{
  "d_model": 96,
  "vocab_size": 8192,
  "norm_place": "pre",
  "rope_fraction": 1.0,
  "attn_scale": 0.177,
  "init": "normal",
  "init_std_o": 0.0731,
  "lr": 0.007,
  "weight_decay": 0.0,
  "decay_fraction": 1.0,
  "decay_shape": "cos",
  "final_lr_fraction": 0.1,
  "doc_mask": true,
  "dataset": "wikipedia_en"
}
Each number is 128 + 32 x the weight over the matrix's rms, rounded and kept within 0 to 255. Layers, rows and columns count from 0. Numbers have three digits each.

# down: layer 2 MLP down (transposed), 256x96, rms 0.0844, rows 211-232, columns 0-95
# gate: layer 2 MLP gate, 256x96, rms 0.0845, rows 212-232, columns 0-95
# up: layer 2 MLP up, 256x96, rms 0.0841, rows 212-232, columns 0-95
down211:083098192155071042102079103080138136089158168104135142202128137083028103107144111130053093116136125119076121185145129045176090206136113126146115141151132182154136099138206218172135113152147111084247111197075119108106097179164092106099193120136093102084196162096168096135145123080090192149
gate212:078120082117137146128113118094171138152110046113115112212180154151170185153089149163108109118083082117133135099124152122091126117155184114187083177153141120204125143087100112139130136135104094147147104079146119130148156093110151086110114162128131111095226103162075153137158130153128097085
up212:077142114172204056116178209067146102076128197163122119165173205168125146089094101172161133119062130165087148150134108041138168063131103113119113081092101197088118089048118180122132187144128090147132137124117117108092030193114015148137162149199166103095180177143171156058104105129113142165
down212:094187119211138065097199171083142062103125181134146124170110135150096113135105058145195129105124156125097157116132091034153163077114096092111124113066118206086090071094129218138161198138142124174161134127140149133157069170142035147144199158167155091175165121166116148127084114148109117173
gate213:128173095108101163118084130105096127133116117121101138134083093125200107164179123158179128136085135137123167136073159157068086134131112048092141152130102090183077148118203150101066131100124087129133136119120171112154150104102110093101141131132140097081153090113147140116131144114133118098
up213:121165092140101129138082156137083107107102160113104148122099122122173126158172117129168115161066151157122163149071149166092066121118128061098128151113103076169069140099182186099058148159116073118104111094121178065169132099087085114125144127155137139093174147113176128118123144157128095091
down213:144239111108090133155086187140115114152097128077131132165103071167151155132138065108171096128108151115146176124074143137090057099109135103104118107100117083207075085148195148111124146179120097111127091143115172120134150112122058118071141171143124116097128136131178166105159143135123154129
gate214:109133137103114133132106100133151154146111120157141136098117124119118162164124133155120130117097112148134143092092123102103096123101128129109113107097115152160130091115144116137108117133105146147099174108109099097118121135127112156122121141126096129152100111147122126106103091167112142119
up214:126156118138118130132139121120162146158149139158103168108108128172148137128137152149133102145119121142118156120159108110121112116118123079106131135132104134126136108136164134138095120118140152144093179115124103095134105137088137170142123131130099114158113113124147125136113121143123157113
down214:107164140134162109116113130131107128147126131138129112120120126143105170142119118108135142096116138133123132123131124122123096133093130141149151099116150125134121112142114141126117114136103128152106102083117115136162098140153108114090154179145115129123125133131117090131121095163100107123
gate215:122134134140156140161103173139098095139136146141043180148169144135118144055116176120143122181056145146145135126099135069107134125138169127163100097145170141133126113127143064057093180136029153207171161099118115153204144173144181164097086144154039175188129158108133101165166120047053087163
up215:111071128121090101093184059043135125162138072203157125058100185064133153180187038157111177112188039177153169207134073237151080123146119114054108160114109107166129088130092131168217047092176083135000105150134124075069077083091102177133187201093194123105150173146165192109035078162209189135
down215:153077124114139091067115068040150072158145101195131099072086189139137230167151047142107161101190056137127192157114133207165090147130093099091084162113063092154125135142086148204241064139164140155020142142144115093121054078097086239113142187095159127171182220200116185137058094128112184146
gate216:183174079116143119174102116056188150090132110129034075080116121139120205095144160154129150090175082146204152136160091061174096037189159072201076185093123135118143122099113126122118112111133146126164081157137082116194072130149149141162199081143130166174096088144132170146146173059128126112
up216:194166111152136095180109106111144171113103153100036103090119166144161200136167194105112163095174113146142101125173096101127099057166133104202112199092095111130157159107109137083128106167091154130124125132127073115181067117147143102153161061113117134174046105141157154133184166105140172106
down216:085140126115176122154169128151166087135071156110164163122138097105163039133058058117113080156062135149085071151141155122074152194098135086053163119145124133073130143165168098105142164097179194126119178190113170176076142144039134106100067055105088121045146124088116150122047152179134125128
gate217:129132119136103123115139125117105111162149097134135122147139131135107109127090119145137116135102131147139120115117124119125135118148097123178117110149139087147127118112113146152118136119125157132154111147110140116124146126123121093129130137155138096121132123142102126131141072132128133112
up217:107133106116102178144142149115131115150128157155102150181134129139128157115118115125149131154131102152126125110163066113116132142151112086138124106144152113119138110128115118128125133110109137140132120110151155127135143154136120117124124119097111112138152118130145102104116120131128108129
down217:118121135150117117136135105120161114137135131127127139128110146116111148113090150125146126156129096131150162113159128098109129118146120111121127107120165114133123104148114140102127139119103108127124146167112142129124124148128127109102134119116115104124146119137117138137126116121146159140
gate218:123133109118145103143137155138100166123153164158109132157100133196150105118117143112142094145133112148150108177145144110131125083143118144158143125145143129140135118142112142122123143103125142138129113140148156145145135148131109124110158129142118102110133115109108131143126136086120136137
up218:114119178122137091127129112111102103124121127119122118126132114171144114116099163116144139118140124155143115139150136137117149107119160164109143110128120118117143163138091181105155128099120168097132095141132130137120173164149115164145139149150164124108143121142098136162126099112134127105
down218:125145161157167110129135126133109110128132142134134158105131151128124125093124130130131147138134086131125142140167132142151115136111154113116119107126151120117103123116116154144125088133137129124166096122126146130093121105117098124157138108154123129126137144133106134151142133104102121141
gate219:120134110114149113108180110169141152152145185167137108103132142123120168157136128184130115157081111104090143135149153112111122139118137095126050110099140163116146101098136103146108114137121123146148135080146140112086055124118103122145120121109123117103137119124152139109179167177115115158
up219:107135087152157177123096095077064108149117070134115138153083123155123101186180125122142130082111099119175114130129124133103126148120101125156154142136131110104115117195119105151136151120167148081163157122150125101150165130144131176167159125127138138174132122123121113114091120118119077093
down219:146121136081127115123089161121158091132115133077184149129136147134085137112136112118083136130118146108133126139148103139107116104148121146126074114147180134121133086124146145118121134060115125144157094113137081134123125137134175121142094154072131140151138119105145155133131109126133140181
gate220:138159133118077125094093094150099137175163126065188150096062142176104088136140090077121189162177130173136136155072145107086105143125114158116060163103167128185117135074140079150090117108173104130133049103157138137157151097070136127127134131135117134108157145164168160104133197137104163128
up220:124193125088082134100111110142110120162187107117200138115054122157093118110172122104125178186139144150128129093140111105122149146118089120143065109117176135141156109079141126143085126111117117174132060091170193149167136134073144127113125138139126124140132132155191164097113159120124145159
down220:191157123140200085131148155110189123114135136103117083119166061116069119119179163136175172075119087113146089136099187109124137111115123156149173103165124121108144094100087129099139158131133146170174114094176201113112174172133055160113089161135140096116138111126132165112075095133139135143
gate221:144108255226061144152083089169122067054108078126040088165072187109181152121102080086189192111130134158130196122109066094137067142148209137150167146022048101255134092179115104094117201159166125057090113134146104158120093195161147077047049148106073083171043172255085121087088169118127168255
up221:159107255207107104159095079219125092094074109121069103138112106150172157127132085053171235075151173149160117173072098106172066105189181104157136135088058036248094060127134110088087213133192109111093159167106120155126104129145112077040131112110099038188029124255091155067048162081147157200
down221:114126183185098084155182105125105158186087107100145092176143107071171083180145056084070133150091109147147166128163104083166155085182134052113136198111115056129115087076022113097053160040147100023000176183133172148104098084212129146092156089082128080242052094131114111133110100169146125147
gate222:083126122137110162079141076095097068141150126106128177128146124169145111126159129170161178153141132161150137155130073205128134127117109164118122129093160109146102173132111120087137146109111129147132103085165143089157131145121145150132128128163123125171122146129123116119081157143172116053
up222:182142122115149084174094206164139209124117106162138087126113148099106117105114117082102096096081121094085107105128190051120106128156134091151125135168116142134125066119134144166148106140141123088140151143098110186111119115120134096141140110096137140066147088144100145143170107102088137200
down222:176137115174155165172055175172112142117116099185109077117095151102091165143092133105081121115078136116114112081076171091132106107190121088157139097186109132148149056149137152136111082140164087096142153130109104143120093127085117090140133099096134125128153135128136178132167103082123070181
gate223:118116116169172162097146125131129107072109181204149136139170119157114171067084088164156127136129091082148176087089143133168119113155130145144127135137109116104103135127091107100096172189175146190111220180140156109202119075082151098118137132221148135116167096097117124148097173118151152141
up223:120112105171170156091130131123131105068117197202142137148183115172118174095109070171151128132116119074174179100079133117159117127154125156139133139153105117102112108170094088098103184184170146191116170166153158104206131081094139119126154121235156132117177084098099120145096179118137139119
down223:093082118145176080121129103154128126089120176122183114116102116080087150124102088180171127065144123154136178094129113172221104113111067125175138122174109111110100114138187143116133142142142083195182123147129138051157158171100128148216149034177172127150119108104106140130071159140189144164
gate224:137169127069138138105146097109100080137123096112151147180074117199115091147069136093047077062138103127165115135131101157141131104134096087176134109119156089100106140206067110152154127092162207116108110160110111117140185130100149185092165111127095135131097114181123157133114123063132145090
up224:138082159138122116137179145179130144135125094202118088105118135107136160069151117161145170132123177184054142110172103108166154142118131132093129140108129165131178176093140138209106154156113137115150151106170150100141055108110123118154107107105177166183137171131071126157121169227126102167
down224:117144126077136152087096118088103058143116108029155122144167120118096112178133059087135155104132127066108094109096143137073136114134121153107086092151128143173131124129137142070112111087155155094072157120080179137124185176164182110126101166126117154098131133120118131134099104124144154141
gate225:188148090192149147155153118129119044124172152124141075083168080173092225212197059073115140156139131175135087194114099138115042134142145115091115187183103091122047068102166140102089045113166127080134152132078036096188134129119202173167204230218062121149125061072127184114078103133219110068
up225:129106158065143109127120163148168200100111079133126140182086165112151069069102199214113170087145127117089159057130139158181170091143066103163148105066163167133171185127086082160139195139104165140127096139144219149054118165135030081109063039029160126102136162168099098139190140136043178220
down225:052132133113087089120031103028128110163147197082130174126102127107210051079138091158186088164166116076160255088134179136086095079159124148167152175143133102091204114175131110173133175175093072157129138170139137132113131039121165086109112038099179112125175193183114081167062212107063150151
gate226:102064142124106088079208134075139119103111124179140139136069111127167112094138119174097064148129148120123147164165130077159143080141112077079124110185104092165096071160109144147123113035123165144175073178091088108167096099177129080116082170129107115162131093193159156109139148131141192133
up226:097054101153203021096089154080129119087140090151109150158077106124119117114128144157064034117075130096176101177179112123167154080157090109164135123196101073143049095146157132133097076081099162136209083174120086114138093105207109101096119159140080159184118109161196159129107165120120201107
down226:107103130133176055110075169076125101040209143086075126158122087141143160119105155152063090124100145129127086149206139099173147092143150115163114133178111084132047075200189174203146117085097132149173063072115109132116135162136200081138102114129115126182105065143159149105152123180176198084
gate227:146171118104151182121189139123163121083123164092192126079089082132148100156096139069110145130143201167117128156076097155151156153122104135113105089096185158103148188091125101116131112126133141105104126135145158143142159157085155143136131098145115135148132239118135125101173109099145148148
up227:161174147102168140148198128149152152096109151093187156067094113096148092130099106098096177128137163158139122131061114161152167144129101159123127097093145157106115189098131128113155085109135164095102143201095150128137134149094134136134122105131121167117153218145135144109191124096131148152
down227:080112169165151092137050146122116099120128145115041102154109145097100213142116141136119113102172111111132104100200117121119118130142148130112124175151095096119118065169111091146118164150138122134120137091153091138180148115176116108156141160102158078106131065086129121127064084162097110120
gate228:096148150120123114114104118120157151119133076136120132087094143125131126111119127142104134123136115120141126137139135134109137167119121114128103129117116136153154117090158121120137096140137093105135124155112107148128102127129140157125149135086143115102121137138124100123148138119109170147
up228:091147141129148126130114132153139156127129125131094112140118115134143153083130123117122117141123120123125140129139138130100120193110130106142084130120116148121138116128157131114121102141125105139129133107119144132148094123120128099121138119142138136080147103108121116118143161140121121167
down228:101144131120141128139167126121161129115117111138137144121114144110137142101088127126125121140160110121120115151110133126112116146123104142120149133148133108128148118142101129117141114155106131135111138111116134167124133122123118139130114116102141109106149121108146107113148121126121142117
gate229:147065155099143140162134127150059114167081041113066134165134074125189146099126135172129117213100226150092085065054171143169128152092105153174122035188112038122163153119092139147077187101113143143088175123122161090181136140133157092131118150134111149128123102137077236156126096185193117085
up229:110174107147115113099104118124204134092182235134196117102116161112076094141112123068113153042176040110161181200199102110077117106164154119065136207084139229119091104134153128135162076137149113145165082148119069159098145127126110140127123105142126120119120170095169032110124155061059141157
down229:091175104122115147117094082115168086087121167138189140094136109063051091141090069127099158086138127120126142141131092160066109127165156072100112091085083197119107069087126150160097046176159171121157153080129076183134102054127108065123094131152183047104162139113108034147189167089062121163
gate230:183148146161200084140122099146099105118060095141053151148144111128155084175172191130129136115056110175107116170120123191094199129151234099119103144109137099126100194087215147131120140083127105091088179145098094126042114057070135128108178137141079156197135129167137150091167183126145055041
up230:141078095168119117124087132129136086129150097159102191182154159115123100113179136114099161140055160154107116151097114151107123084150155096069181141179095081121071148041119110154066105109147086153121151114101169132103104085122141072120142137136123152115185142160105156112178134186148166070
down230:170154125164141159153102150132116149187078098117061182179187103170126139191136161115123170124127123116145166190129124131138162067123213176113118174096118122143131155093191148122137123147122095079085185120123135172109055092099075065124152180122047080237120140122147141105175184136140061063
gate231:178121170177101166106124172100062121153150125160089179165108139095143077142105144137148100159175114138162092098092145171109118168190096156143085102137091084120153122160129100096116141123093127088192135084133159131152121141065167140164118147163135111138182139225149069155174119062142159114
up231:098087117117152089115118131123101128150109141099069107171118062158147199163103109206195059062098097114005110173131153057181145037027173163095072088080170202163186068068159173170116152151172147169098129151108085155079122198248154138080104231119109143255035231125144210121063106146196120140
down231:143100120119103166106100138120130106175153136154088124195121082143120248137051173167171075043158102068003123160100156100151098046023146181123098062125166218152214039091166136170145143162153145205116120132097092152093092167220171119132088254154112142222054216187167160103108119129177117111
gate232:062075088086103131082109165148125093138162109171153116130234224122151054132108146117211117221096075168111039193124171156177082152100138124091127139218036158124086050108102172140145096163081062110065026129165117186164057091082169135122073149120076163126186173090135164127146097182165119079
up232:159172164196153151165162074070093165151123160122056138121009072129082192119152103155054093089172154073141255078152083136091203108114147177163130123040207103151157190157135138106124172063187179160198202116105134089106203150199106139138165122123165145117074089195124102139074153076134155203
down232:157126125144140201146110076109120065137152118153043115132129179105172160081123191138095133144154105116141182125127208150125111100142178131130121105165096113186088196106084130151232178127140133160229092126130118148255118000233101154134145124122100154116136163234152164100217090133142158207